From a checkpoint of a small transformer trained on Wikipedia.
Size: 14 layers, width 320, 10 heads of 32, 27.6M parameters.
Architecture: LayerNorm before each block, learned and rotary positions, no biases in attention or MLP, tied embeddings.
Training: a variant of SOAP for these matrices, 1071M tokens.
Each number is 500 + 40 x the weight over its row's rms, rounded and kept within 0 to 999. Layers, rows and columns count from 0. Numbers have three digits each. The size before them is the row's rms in percent of the matrix's.

# down: layer 7 MLP down (transposed), 1280x320, rms 0.113, rows 923-965, columns 0-159
# up: layer 7 MLP up, 1280x320, rms 0.109, rows 924-965, columns 0-159
down923 088:454560487463487566487494545425510516506567586530585447547544493474492486525541497482454500491461476475481501458511469471542458514479481445517492523505436520542505496437518526548475430438491467446519480514526486561526506565495459461495475506563523464515436542482480493423487443517527445497485557546466480479493480521425492561576587467487415482478533527516448445480483553484547499482563526478498493499470499511532562543549551525512466498383539500464478488557534442565545484517494466
up924 095:539532519463501490544473579478483495485502421415426453451548527515461526487531542518535522480546444469514500533553471463464487433505483471483527502509521446527458520481514508551504508433506528526588515512475464460532512517464477481475493502506497531577375462434501522491431465503427504547434432489501457466463487466466539532485539537474473440493485505536517530503474472533521494502547543453470497464578482439483534493481502439513552498523407507478506481538438539414509506517490536
down924 094:513523472485469486495526481568497530465522477471477561567426429485527603466515450461474529458481517520534462464441502447564616498509498503537507552475503499513441509517490484476479497518483473472525524508605504493471486451531500577523544449512503470528581510473480493525578518535464469526537487450495498538487487513501489578510485482498503553485420461533488416530423455457494446560497554553518571460520466471465502447532514502498508476463501525466473501516478554465473443464410553
up925 094:517540435498460461508438532557407484542534528446582527474423483530584508567483574546463512501560501536557456537523532513524505448523473503446482529445550521614494487449496512462503510516457495519486476461493539527460514522545560503557573513517515480511533547520497473463505529460437456477477530470548461500519513376523480452428470511520510413541456582503539470492430516513519463482538462530497528509514483553512550551422548536465493546521500522479535456455568480475454481489467473
down925 097:527427498525511478483475513431419499536474515477468474487500517504502500468482482521447502544487569503560512488471542496521407453467519478444550454521537589467511498439497521490557436534539543516435453501556484446566530596456529485485510475525446475500485470510486450526499578562534437540493501502501550516555574413560576489478475535493552477498477411505459527486503473524516438526444490470536513499506527508509465544537542533529479496500529539466561454537477443440445473426420438
up926 094:568504473435470526501483487566488434535557528488490391499536490512460450463499486518507539512513539434449504535506486517499454540534531517488487364462543507486424443542486479483546514446460534560575485471667485482452587471415557463487412495488464517482498521491443542508478446476528486525486475520517505514532534482517565517430517503573469449475483544505463502431554486480544566464530527522513504543495501555475542504527558497507484530558474496509459550530492512447485514470532463
down926 105:428472408494487544497450473524528497457548454535565535438498506543538515521507504426443436510452476480508476473498513535526468492497530441479484453533541509468556455475525536507450456586563492444499472525504502482511498520531456478565425460516545527534450511548481544460577517562525566432471493584527423578559517506463518491459452520465507467524513462555527439499548520455451470525435552546540518471540517495587581557499534474474456530494532510469518467449469435489496433549438593
up927 101:494423521489487429437510503469535468511551449558491513468512560520458416519524491502482452435438473476583517567545486506452463511480528513574489520388386501509459532473447467490412534520591509461424497540479461537521555448482509538509576450517509535483559496520524517576517487590503533500519495579507526536428450520539508457598488553533494542598436470537514465514435445539449499448518523508500503569507481459496437504499551437494539539487505460555510443504508484491524430486517481
down927 102:555433427523472504533505327575539534474509489507515445523433466515459501406524460547535452566564530502530525502506508446469444434488458516491494433550504486526495446502522480506447526488515518500626510501480477517477552517506472551454426475504550494563497488472468551500499475471492475500477427502601501531505519536479478474542428516476460510533535523513448459450489458530499476529452484581497553501488479573520482517453501452512471529426517560495485441523489417503440459526493561
up928 103:579486526492409465413434426482529505501513494554439586475498508502478546497533496456466461496467523473543498528538531467473448467502482552530543517459518499499601551461554515486536465452509492479495484397494495502483486506463504513506482469557469502453535496516587551490514512512507490465441467483459522486505489501486519547444522449526540468547512429510506488514501378547541503452516495490499495464480431516495476525451538486486519496566523575438505524449526569517532577457465597
down928 111:533505522524438482400423565537468537472455502460506495499521471495490529481562496551474463513480525490463414466550503566463487480534513522535480489527431587524565478455490523479467439458432547528468526574557545461492430509503475471551480547492438469487495529416469531467475572467479509500443529482539448511498488503540476484540495523466468481554451520475534495552535549504520596499597502423474509551485471477462486557482474543511467613564524536563530570512495483520487476495492524
up929 091:494470574559516529479505542560512517508494436560471474491503484517437534540512483548490531505509432466538516499463507528476475442420469533514469515411489482482512511462455491502504439542521532509462530440589472403504558454466462476458445428443489539487508428529464563508525538490493454515535486578503510485500480473532568503535498407491500481511523565498464499507528452443501508562476541538466461538573457485511509491536467540542460547509480545510505560433538515417472482495479506
down929 094:538448457503547460596554549514484542468426513580486471534500497471463476393510469469517421532446556528589532488467521455546605502495468506491499466517476501532533519558544481472528521518532495515555458553448499497501466485486473456545540492503455458505496541552492496440521536492487535450455529488481479468537547516485436534507504544489555448518510491550504471442519605559541584509445515529416544481484522528518440474458549502453558467481545529530573497488501469498402508518580457
up930 099:554531482515415428535530510489450490556486575538498532481489517486497561541509515469517552537405543550607504542468441494549561508511363478489519486559512493542461478547500542455462511489524500478450492506511483512458429515551523466528469463463458462512539445454499504513516490477433439435533508477518521476524502557541468524489493501555534494521446574547552447529554545539438478465491583526505495519488445505516477434471527544480499502454555500563567441486476544528534491492524520
down930 109:451531507459606449444478514472484478439499511514564581602477604485477501526491504454512477550506471534480523506551376494542505474476520461471535520483522356484559466466463548499543561487539589439534450559465391485520497444467601510500533534479492471399462487605484477468495443480507491509466486482522437515488484546567481469536495490510492528495550538593494516504561534530483504526566533480543474544497485530505517501484481469466501488480513508449527463500526506491503487501457533
up931 095:476514504415481419491553501574508436561484528494616477521451533455473529550514482432492406518451486533484434518500451514449558471473547508519561468533471504467466527456439501412442504515513497550530430466538535443486524493488541512521506545447512479489508564543545527531539543537509490459497456528541419468546571456506543477543493471475488514498519473527514538540515439481449556486539557548532451451556524541429535484463531434463562558486536474544440491534466452542492495509475553
down931 086:490523541513531454515521513519491487431551476450469465537465450467572405445507480564465508441498467497551485442506470491508386555568435442517472522499524435457552515442514477468504494551519522535499483466505502524508498470577523435527512485534466514473511489462490506431522518554559582535476553566477562448447532615590504505495485571470464483488470461520444465508502432511511440556420490448491561492411572578557493437575523557527493535467431544477470477463514573538479509530487524
up932 096:505545542466556461559479557421532488526510589534471468498403569529511531557445546537489520494538483460495489521574506457494480465487495565407573566557530509559518519466495480488531499458525542542424476493425478497451498528541505491421423412553492544540514544503522479502455560504468493545549527560460513457484517463480504492516449476485536465509539530496544477535549517470468487477536524535473498503478464527509485546533527492477535423566538532455484498468502552424602498502404464
down932 094:481482468496391561485525485542445527493495467516550486523580492524574427479515395483500578523513575536487469460488477512496548471534490456495478516501491541420486525510512556485477510503510567539553545524600534503547454498504469494552518538489481546557491422577496521478459452515529496473468468505531561534497474591498486470462528509474498581455451460455458532508483482558547490521427463458510515467499543501504480463446400522555504539456480545559507533451502440508414444472534474
up933 101:515492545534508483513518495518486518584616488448462579525529497559483488497417475522511529491533531480558447469474511412475491525526504482497507475451456546500482551506578459521563590541535476475416493510442429540414493481440450430458479517470476560458486524492531464564493493488494497530557472435452508556547515471468507458515511472528532492526469495489552605473505397462526542446513551429492556464529432442565519544449525544483498556498528548464501458484531568451509513523484499
down933 097:579461467431447477517463464493518488452475571511514474453476430450540501532536438477505476525503452485420506517506484558512517429523471487403473503467566561559545462453540527511524507520497488507515506549494546484506542527561502529530527501561501474480507469435477524498447540638418516459495552540497569565518495522536513520509518508482454494523522439477409522550512518555506486524503468527526539481480514520473442447409510467428397498451462480500505509512536560527511464488447452
up934 102:478499484557513531448466489460450476557462469535492517476444569489519504417567468472465429545486515422467456443495531475494569484514529491518448473500462523477472591516508552493440525505491489550512508530520474469483533497454523563486556537491463494502510502474442527489477528553435499413489569518462498479497470477532451544458522552513510469507414536536496469472466531494498520465515522525529470530530466509484578498443499527515538529470411428498523543486573507525496518535495519
down934 108:546379515520557515518471477460542459485471487497507540456491517504518500543609499495555513551454512469529444511494457453499488465486475547474549493519471406455550560502546514542490453496506463495470409505472527461441535574488544504532574552560500448484447468574468544549443480566463419548521499501534512565512515489464513511489500413503542501484573520468498485415464524528485540453556489475455537508437486477399474428563531538540511559461477475420518479486568492571581409521525458
up935 097:536469449457506499578516451514463467464515536538588529550421491489501482546546506489586579558478541518538528478418474479525446494491458543513470558593477488448519524490481543446457398581476531516538521534494458539506527508607554496473480429478470468431536494493503526583551438522519536490540525590554537480532484502515489502479478464536477461483469498559493453544532538514435530518534544523506456505543519492533512544512600476505540430528563436511456544523533551486388471485501530
down935 103:443540547488465483443510521540516498493523480551480452507481545519502519523481589494431537499494457596600544588464485489477470515524416531529482487449529449514531569528498510566507464452441494511497507501514474459525458585438467471486442450527508511586561580557474491500510529511486480449555531480507473466488460477500483489566472480494439544442505585493465548471515532439533523565474523476505533503432533567484550452545547475470533499472472473504481464531442507528476469497481439
up936 099:512431470509557503463483537518493568497537445523446484513508542530533452452413460492495529513481543562481442538542598473543449498520469465461501458521456524470455483433514499466435575471440552501496463537452529472516502500524518578539514451515554492501436498562379546570549581544526506490513476452551489533489438522560538515495510478506478526506549501462546532477512492499565487451546510561483469522497490533464435448477521469510544523439492515567422530487425450456476467549548569
down936 101:466544478437507443532518506518496484404526494443493482449443541457454490528558444552436504487495512393479545474542491481462565491486546496532536507522584476536568524484504476497457550502590552523572515458506529492483516478541458475485519453543552522493515563459543501455506428428438553481510515498479555479522448553533459523524534564478521425429506519525549556534500421502550524505465543429540536551522526546454547549580597423570528429480485476533534560489529512529539512483473443
up937 095:592494407583498456451482445526497472454475533526550420493492531517565459490477461565486602482540497462514515513515434498517503563493505549419583512507458529526393495568508510459512491552525497500506489589467472468568588557517455437560499574531533490503480531523490551513527472522550522509534423567467465492515532514472575446466538443513483527432535540460531519491515583432480575515460521517501396472470477455483492480540489514529557488512516523495463530481548528517486485474508508
down937 096:514445449465548554414494469459516486470476495523508574434485465574436495454480554447495486550503525428465526423470515535539566417507445546538485514526521547522541538470530516480477500526518588521581518597512502509451446490500480542536483535465418462500564514508479508443500478563469498515487470525531470559531508479463556398535533583559509473457471476525509552537476474549552508563516533563445516482438482473519492522470477490468527535479462475496533537484457506539569483525514555
up938 095:430506491541536481502494476468504498523487530511488552510456578460464546523533477522471496492488388514509517535492515510443472466530425537480426542492469430527494501535422444515579468480498400526463501490490489554501463509484466431458478529459511442453562479502474499511496500520528493488600429489505498465465518535536510406477531550534515498475484446546466508462472595506491414553481506519471452542476496472497481527496492525486467471523548489461551491551492525545535422484443516
down938 093:522487503512472576499487527549546508541470521466529460517478417524549489453490482562464468480501592533508476462524504480515587484510551450502516469546549471472535483492540507537498544518483643514504463489498507428551535458488485490521523477481525539515429484447483511550492502507459486484414576496491472561531488487465521569500506450462468470511519500411489581548545461560519551428549510448557523436451499578506531563484528514486517428428479500507479449403520449463475543541575547
up939 100:500532487493543464449550418532485520538500433554484525529489506556493484468430535467435496539431523495540578555476540506492478508516516444518563586474516432429512484539518517508535480546591534473557485523535505423458528505489458538516492437484530517541475482458523526487507545508459488489559416543468591468501474520491444493528487494510565544496502484503460510506482495521496525524602543464510522504526528474562495425479529512486458455448448591408548521498517418484537481462454465
down939 104:498519505502510472514501481447437502520468479441533482490498478437573507540455451486513495523489506525490508411489502482487452519561515500463550512512520506527470479482489510546571523435437509522535483509540509545470524551442535515497557451487476492459414490486506542483528429351518417484503432491488494485445437562485493499532468572591484536519537480519464537506466427471465476507478454510560538462503530421474460490521478551475483535520513530496497528431500500489502536513474476
up940 099:558512517499556544457438474508524453491526523526516533526560541483457505499498489509517503505438419501482451463502590549558501550511514487480556448491525497435444486480462527500470494442539463510580512407509440468503504486481487456536525468544546505553528500522452485543509502533606509489568509567507455474584441480558406503491457466456483513613474512500486538552529570468507460493526465470454564460506448490487553490497445501495490548454514471520556511445496463498495541521525512
down940 096:551551512500414492483569530492555529410420504506533529470489519505537537492525513492478524514503490532576521521487435499454486485541461450474547549488463517531470534520553553459576520592508546570469515554503465507456521449553488535485551553508461493494530489488493537505537545536468462504472537484525518492549500483467492512523601457513561487464473405528505473480505478457468464485424544572524430507470502509412437463463483528505519545554455540519437467544466501433534511547527468
up941 095:439474540439539533497510512420552573515567562483600506505509564525523456479483438522462473499521530449480468474480504452496481518492554575522507503557533510502468548500521527482471514495527538465520563568513426527540528468472492488532480490477616556514448511485452492482492510455501576503529532515502565490452448515485520498505491495478474544480528507556501487438496500455440462501481445519526539472548477490527385517512467526490543450508441490493513490506465530491521467565457601
down941 101:541421486646403492507498505575478521508517489512466514469461459503555532483445488438519516517556519497502448505498482512495439480489480548428494563412467503456524394483502516489548527532477518512489446480462519496506483471520491517505481486513445453474520507471526519495463481580529467539524520489559429577583553535511598528520477508486529469545458562427496491530524522573587528467504535522509488506585480430502566468509516469504537488549586490477485548496478468530496543497537439
up942 096:467484463542523556538546532469446528498477511474479519532497472460449495441537589505455466507473477505456454461521517570488504567544485517546487584492506473598526528474471513517505418452481561449531577526500472503509501392461585493469501482543506521430552498514436525508577408549465536526433472517513534497472536480465553547515518447393461508512415544536545476540547500491546563444497465408446551467499513499523505481447517511523516570485479484504547552504497527435571484543535579
down942 098:476519585470560501483482547483452494474485455540514435480491550546514519518533448527549475543521507486539538456526478443515455535498476424456575477479474526469495446486589488523486545548587458553493477476491544363563510558378476442531496541472474459490440487522532512489390591465538537477576450465548534469420479541496436479546510531502515448493537475467411517470523455505490481481514498529525445515500450500423541528529479465474507465495514573515516489566466427527509489538473477
up943 096:517481478499591467500477411499511466564540519530492467512567523629486508465523497475492556491492478436542561536507515484536521538548454525528490454532480470548508535470544517561466471532481492467478481443515447532469479471504565504539432555521574482538505458459503520504510475548467462494519479537602536466533548431532435488486550502560453538549563523476548534410569471481497499465444479498470479454541479495413521512429499470439448524471516498559489492526473554555518532533471571
down943 092:507482521593431492506499506495512464429464472527567534501469485463457595534452557514441461542499420563467516500543442500517492463426488494482487510462624520456517406533567469508533523533552503509570496529487519450504496530503512523567624533459457518478455478468514513436484514519495579490445510483419509558563494574528541487540423457515542509475504588528472493550547514470490565549469526560494518546447519419481536513559556486464482477497453463494461528525533423506546499445476445
up944 094:468481547465505536494456521506499513538585474452552463443478551517477427490478500429415602572468429528509439425603585534578548538558487407508539507471424521561484560490490570521510438524529468492547536507474468492480470445524473482506553493494506498486532447488441536619449513483487581446532476446465499514564512516509473477508498489517505550529478560502504469446499551527449517511515477472499594523422510524567505495451443523524508582497488444473499585469556526513502515490524490
down944 095:515476515517518535464498510453511487548558593515470413491489489460532460440515564506460467498519457506478544490460495482429522498462509478446553534504538495513506470462473397494532452464578511532549478527453463493503555519542503538499480542508535454462452502548525491486481513533498443549480506534517545471440527574424464506468520465467571459511499450464521555516597545446447510475453492468550508445505418475484526490516539507510490449476487573526517526514502500458504496497480490
up945 097:590550518476484518541461518525538445508496528473500552488524539480457486468511509517476488445472541541541442527484505510470468503538510542434510569520452528528447495501482474506486524504569552558481470525515523509545544570504520424492574571448504519533480515514468525452495532541489475550528419546517510450513556485457454456534494538539516486466487542473515537495510530506495488563544576510492541503570432485463433468451501558494542489439432576518465509431517403440473493463511428
down945 099:479476388534578409476537503529541504468477469547499464466462462565502500532547504474517479518516513483509587521548516604540541472442520511529532445452473449479472471466492525520545436522489445533489507449507507496455518429493445479521453423513456552552581528499526504556564443413525490537559515502447553480496413471582509487477514467513507463450495541439467509498486440461543471503412511512555429538458562471533485485519539476519542504479442439479458510502507510550541473464511536
up946 098:483511531524451579547542528477560511481559600445486482476498484476410536549522472491464480525555484462442510498502539572500518577536445501466468478469515624473521435481506564495484512507450521444502449528487438490477492468452556503459558489464593509533504521387405560532512527537527563509527460433531515516468500425547532571490439483529486516522565405424483542437577507465556453577517480491490503558593547461586503470549531502477518499504430466511518449522529436467554553510509515
down946 097:571495489481554459477401546517496475443512520492518537521521522489518523561455513531500535517525477514415574499467457481583490518389490433579457512444507450484483484484586483509436485498529542459480512533472548477504496565475490483527492526505513496524482444467545490427473521467597555519494565459504487491519456442466432384535478551504424509433457489475586489530471505569435554500461534454463528525524522517442450528462522494493508512531493466456479535490487548475546460436504501
up947 100:480553549542449501496469506513495483499479519566541600471518515481430544535499499551505477497418447508497505540532616497476500478518508471507534481550426523454488470520521543501509567505545478569513528527518549474526483492456598482528533512475524489574494546478478502446467445466518557541405506492528492515558515518527498531495523415506535440477438466452490473559514543560476434507496451521508521470466501492526548494483460509561530531483478552444508452540543507488467450555472482
down947 107:526520484513511595476485531481463488577569624529527576485471471492495496514546544456494501456477512442475563546459491504481637528461461488428564546536463560507485475536506499525469546471521552474493477481558520490494506535550432499535493518519465525479480570465425462540551494441511541587457487548514397562473506514438457566467516472484516487472516407530480541509447473520480544530526550529480516501517494488533477517508468485521542506517505574502471438467420490509466544534543485
up948 100:447538441396445506521581500510482576563559475519514460522568530528461499515432482475499489476509486568558461503538474511521513522498475565537424483483477532570467464464532631429560503511493513521544495411449530496502483450560519534436473504432497519469549514558466466520504460506490480525461581524530502444483500480570507549488545464506431549461529474457544521446501465484471482459539504501516468459461538463488426500480487482427485457487479461522479484469507479558470475495494490
down948 101:501490495527565441528439536489490522457452493531519528530550507451511503548474446530477456537430558515456524492433534481487469466418534553550443550574564461538463459488485538425522542446477470527495436481468522449465460535535442513486523567450438512537440488502499534532462516531498474476473453471621516531533507502457568517479585522556444488484508517477491511457494573525451571515481604467455485463525516523561440504491467501530491506469484522480446519600512534476569463417565515
up949 106:508478474577458491493422473534478473495510536528498509517500490501556485476559515520498507554481479523452511500480493486504496568476512504442492511417463510376511474477496509518457513461485421530496513489427533545526523409477504527563535538536436551394475470528526520543491475456522465461578533557510561467585460598461393540490449546531490492477518515529564473466528492566506480455541457528497527495486509513431518544481502460428468533485455482545543491497444456450421524509521577
down949 095:590507514538518491463530560460505450481494567517477559502494469494494525492511540519507554494430500543527491497439464486507483428515502485518500462473493467438537465547547475512547491418473534519418470535505580492473514476532538496426531544477424575436464522519456521504542516426567448534536477508518392466527486581528491543503516511491505500566546385575457555548494542419512517495441573476539564505407465476460473548573484513419433443522461531447458457424525482501519505498518438
up950 095:518562511549528529561531566486533479472489569552541448441461469506555479491509517500462462541534454510541474451545485578485481516448529500438484502450462428557447502558490431471473436591510485508533498498432488587511470493501480464519480507470448489520474533450522559580545472599477446501538564501570446456482569469512475458489497510415550556532497485499473431537543545532420538521513496563504505509451472490514567534489426558532460536553516530478510495466510454409479486483538480
down950 096:512428454503505470455510466504472533528480469460454543493514529488492469507473515527506482422544521422484496520424504531506539510469469454515498489526510553393531539414418514525425577528426488448474456510576531492462526548471473489456490574533571533504468465499509537422493546525475511413468454482427476595479495574561530513537543513537475559507467530556527528472494488534509511474442504420500534506541487442438451552537476433512486450506440483512485488495461460530507517523505583
up951 101:453539538491475526415525529464419532431530484503479501505507551518475519549467561505517511535545551510437525537430484526426522560530522512571536479435558464403438478431440474485388536549467511505516515518531472472452571495444501511546519514554512478476520500513491486476524507507528440565506488616464471532519456497494500505509597479480569526473478502482531535507470523494521531527521424538436509476479425463478489510523537462553514474442451562566510531478453504504508521439428521
down951 097:527488486506581528477432490494523516556523407456556462473496428528457472470460473470531534424496523521552462463537430467481539480548501499505444558524490493478531386550433556552532513495485503487475465496515556453539457502393553542477491468399479555521480407478472438507496483512470524519537539424516562560529492571471493536461529474539486519565591537527496503528538470482507546475501569493527494397529553537496454540482523583464463469481487469564503558557521476490507492477545462
up952 096:484465490499523498507465478526529606545562470498532497494455528482490530507420515507423503503519447521570536521415521437542501531518453484527502539582491504502459461482499495462511473543429560483519507481480530559535498496458534533501543452485576540477612516462530478521511504538499594553550504474530458472465474548568504557544460510397488459456439532517468514513536543530451537511496464529490450492551452484533542527521426467480470456484572533470489497515499545499483444530438528
down952 094:481555484543457432431526498483534469544553495574505535486566504588508464425504504538475524499475486408557448511539491511535509459460556522519431431527488469487571545497513566509507480505565460487570501595475484480449489462541485447498485458467462459482560520428472506571500450441431465486472504436543528484482446528487493482560533526391419411554451525475495454467479552495522512481529508468505456529516501504509517483381492548504543512459444409538547515524474552576510552477551549
up953 097:487560440468496488469391521558498521465433547457581463582459550506535541503490494527519524493531451456445530446529530505537517494468507473493547484560511483502420465537508562495482500504499534535593548492507439559457495471458475469542491477535524495531482603503584506534411487489539527469507500527542451504493478469582518512499523496502539510467407505464467487480468452509516446458549493497471447494546509509433459460505520455478480512520542491445470533537467496554503446443470498
down953 097:541495562405493533492450553464476499434489528471488457461495555501543488488509516539473520471515484522462480537526500541548446497461515509465481558499506483509517484508525488483501471526538457533489476466488460501498485530457486467490479571582482528475458529395543467514486506519502477526557449558528514479484460553433445546472453599451521431500453557511554476470496522459480504484478548467522589476507547563492570470531507500478528500487510464432470560442542542467429505453478561
up954 097:528482577549494450475504499531436492514466522549467488559494444541495526456504451506492465499533486557497492538519549516470501551481533511475451455491513437491479530439491414522517474522522504517526519604439503502524389447475533526486445554547554542484449523553475529564448478491564494546438534491501478548470486529516498471538424482458527527498501507435522450450489511559542385455456483539503503579487462527499466463469501497486511575475455413523494549488435570519562442487496529
down954 100:486470467497537515544490436510531498534590563479519445442471537532514499443505542490493524444530508521392522499474540475473471508534513541461478488461515557524533451481521518507475519457486494558530471498587496454486554533550474457459455425443510519521537525484511484511513576470473493447518416528529519464466542522473505526504502480486463487510518520515458500471517529451506493459508454351552490510511570542548525532521477504444469486547549533543509579481492494449451487521522473
up955 098:546489470459476478515468509448500508497501530507499486538493488488508514521478465445441460562460437553528469520417502514490479508466517499473527535504534494504569513534487482481461467486541552482476456450565459524480497515464435536469450485510476540409481468502524547553440506429557509481400555460582496473529503527563450546417500473513475535590569464495454459562537529545488477466457534448554473458509514493515522582461472518477499485444485518489523453470529398533511541574539481
down955 089:426477459586530462537536534455526557555579444491525483470432527522528490520550507576527539425521482504498487446552466541555536478420530473548512424457546568485424532507540523454527524591495424515472545542482514510481539498532511442525577572517512476481400502515516463440533493543450481538518436475419548533494502461428516385528557515535473439451479526481486557508461515532539507446508472486445500512459502485457467478575502471479488536584491436553406528518540575485459476413486471
up956 096:490498491550497569501453456533501537473553477536533514475496518488554466516427500521610590468444500503506474504475579473558510498587485523461503484525513525490419565551448446490567460487494563558497539558503427492474552488464489499460487508554442485514470514521464531453479505454499508496483467529555550460556427505515500498531502536493469466476505466468488474420488437568501476526533527478503483517432519488553493488485489496472499500492444483526513531474413539484548550478578511
down956 104:451506509532433493497469539578518505530435444495523475518490458490492497520471451550575539530541547509545567445496526441496485527416510533484540457443529556497485535589497494429450528439504511476535496473420511515505492512469519482447489591520476482480513535510474444474595482464503499475542443554475429537474509541496439431426504416529455512499509508488464556459491536485564443454437442580481475552579493579544476531456555503462507560476582507472470496429504495498482426554522515
up957 099:483543471457498489519484498519486537489444400484478547451460483559476511447477559466463536470450516467506584525593488527484446515464480493536477511513507475568464483546542529453500525454486420527466521474462513486510421419527522417484527534529449516425441451548537607533522483471461477481552485552462477529491494519564536474463557483451503452497552558534442541502528481514440536433500542457481487509420482460484496531526547444508409543457467508531516526482481534524510484412569500
down957 097:506468518491489533557534451447488445494384489458447507537468442544530454510503535497513490476533476457507453523486439455468563512498603506417474473457472507488538529567399494523504507527510470458567547468489453521466473486472484487467506380517544542495493552532549460537440516537511500550504459489594498463486496521464557521501519414527483492499520455491460389578509559500545467465484495443497519467480517541499521498435497533512553483462447452470553483602536458523523462473518557
up958 101:506541500519490545504543511454470482470560524535502531531519563470529601466401435534517587493519468494510457438518510559473522503425398458434539492489517443512477516492461538476528513457467546525477565473512489558494536490442567511532475467497534478611448527575533492477429504569504523499512471442474483497500442505510484538553472515468502501481466501537563537517475474523566510492516511523527536475493468534483538531452477455451469456506585516411529547517455455510502514460498534
down958 102:549495493441490500554522590528530536502437496504523531504499465577469446540519552527464582569556531448478527495526437468557462583533470533478519522484477466526460541435557519512490493513510455522520484478486479474561532554610506479428540495519470490483529495437501552510545532582550461494475494466436487506507504526569463568547444462536468497458481468539513594406425531501467521512481495547469570449506489536470466423522473457489530541542464507514457456518549542532522574531472487
up959 099:388538520514483556496456513483546540545482515503515525559545580474475546440524496585532488475493501598484453518553459568479572425482549489523464463523480448507477522501525537554501525458482494578488585491520534502440549535582536506529437481517442554533516481509474546496483536588448509461452475460500547402409486460533438475504388527483531455498540531545513487456515497502531510503479501502510434486542563579566481485523500510497439467475486537542508508458499501464495475446518510
down959 099:500512508504480489421540527494505471482461500497508451491569580533455495534483477577433543520499473491469501492513556560511503581468551544492589532469464556501460459489470507513565511475522512424504476522590465560473483446434496564513507529488482491418547519494525467558529440516422441609438519545527495528570517472516454506517537524500453504429418522495547491557513536509503441534475436531499453556551487489484538492457471445514525532392524467494525516450482451504482552540499484
up960 101:523484546540577479510544534489499479497497537479544488549562512478594502508479519461526431469523447490504476487524516482447510486489441503450552554474493453527504510424438506589597516498490533549504457514482566569499494576464454602552446514527453513452481463495483462516535498468471437545470519462452456554478555455443499451420532489526503495534433531436467520501513469403551452496551566598482515542516468475481561477543555543440467514448516478469476530478536518502484547515504533
down960 102:492490482507494494507475503480462505473566539480461562451456517463483499556536513464525448542506565484446505537462507411493516540505507490502417529589509585450495459479511556559408523521443513526569472548555447489482494504512524451508481565483540510479489518513516541452496441525530520494576481518476543534475476501559523566510511496497492474495557519501528546490505532493463465438471621547420577378520589474556507545450473483461470421485500490500545496464537492486456379549471499
up961 093:559479501403527492530475481525549493465530555491540593483446516549568503506512477502535536555538478483484454442526445488563499405497498528490517552474488518456473474513484479526495493535527444561506482526477500468473504462500387503513532533535507526504560520481539511555503520466524494431550461536552531558525519586514516405517423472568520540499524509508495506478479458489564498492514534542526543513518501516488518496513538452462494463545513531523489473458532503535421564546536479
down961 093:457504502548428558501524557510423505489437490472460517434605479460502544451504542584492527510464526502471511531543520492404470478508494513447607478520527444562476485490512535502495461497468454495510522471482466485550549483513504461512418545497470473508492509550491468491487471492411498482520552503475471550451579494467415550481530489453509484486429523496465484529478494555461445494481364497447488509476500476460528525510517510544494500473469502404515548523496516533543504499548496
up962 092:493458561524456518513476377492422564538450497544496531449481486401529513480544504468492473513445576491572471493489461475489484430483504491461523492508502503507503558528567548494433505585434509489488425478551479477459527428509410504503606489543417510480519514524532582486534498514512549477537470487491549538510434478461518456549560477488526460482464527498469515450528425477482501473475565482475565474499519519561468541508516439482461542514516439517559429505498509487446498506494580
down962 089:460513525617527512499523556501495507489591509517508510596497473481463465540460526475596542489483492534498550512476529508548559512548513506481529476519483553500468486502515533488582509467531425540466560437529468473450442592535551452475456537520477446526571486485520480461481538551482461518527507533505505437449548486549464553474480551498460489596542494473525491553521549477589447519548489513584517533483433429450497512528523557551461515498511531507466602528413498511582516501546465
up963 105:505483436472483501527476488554499532483457520517490494460569460542453465550502536505538518521553477440548470542461534483507445565499439527500505428496522490469463519544496508436444575469457516504455423519494534519462491525485493531440493615493484362500503550538521513567450422484446522558496507569531484506492488494411491471520483448577453501568517448496523460467464506537540537502436512563526486501499488548491517521507522387500526524445529469455515558554494577584532527483506512
down963 094:559553570505444481437532482445463514503566546474555625490418472419569543501528503465479499482504495488518479492571466484489462439491528453538542503517520467536542469527435486533460508550481374513571513532585457486460490499546482461515515471555496569427516509524497458496481572451536513489447535464506513504506514545571501508551507549503547542511391491409471508525514573558460563584559568399462500476514461496502461486508505537543507503570457483568478420513511494470496512483449481
up964 101:477524574484550468515462499527534533530541484438515507614616512488487542540505479518401510436524549513486532472464490555543560483537481576450468509526499477521477520505482516516484495479496498481485413474475518550565530424506501501493516483530450462483522510477485463509479546545479556497486530515463531455450554531522555499498434555513497524515523506541482580402420528536503464465482571506485479424500460504441547544559438559561453522478517495515491488508461484552513480520537514
down964 098:498575485531550539450487536488485493479560517525455539430514432565476509552500564491470540579468470511516523556561499475461485507487505465511519521494534521499502527507501459530499445526531505487545522495513499452449501535505533520505449446455518446538521582432435537469510490419540520450558494499456478501501460517536544488498535472491516469496465519490552416493555482510554629514447505502506503475500507567584502478478508531468486432497467546504532472510468517446526464525519521
up965 099:417507498440465447527423409498488541471520470471536513520569536531573490458560545449430546483501551507525487485501437512541490528567509519450492525503487477543525516406502445511525553443450480556469469494477469478506470491459507502460465401464485499465512543519506455469512555557477450532499501552526521471497466460527560492466510522458525481509560532583534456491504495543550565507521541509479504444478536466446459467546578615592489486537454587499397536492466488502575466526444502
down965 091:547447417531471504503517541474527509475453483512428457472500512454510577522514436452520433518536410528511500514471480479526493519488454567532540476507489510512487463561538511461475518542535588438569513472514504601525506480483520496568469518552537452506504494496534502520468470438484472567486451549507484530513531491448492485511485537510451509548436468501542513518544489553507435455509426481496552552514442545508560522454500486467515435401572405502501523479567502480447496468479578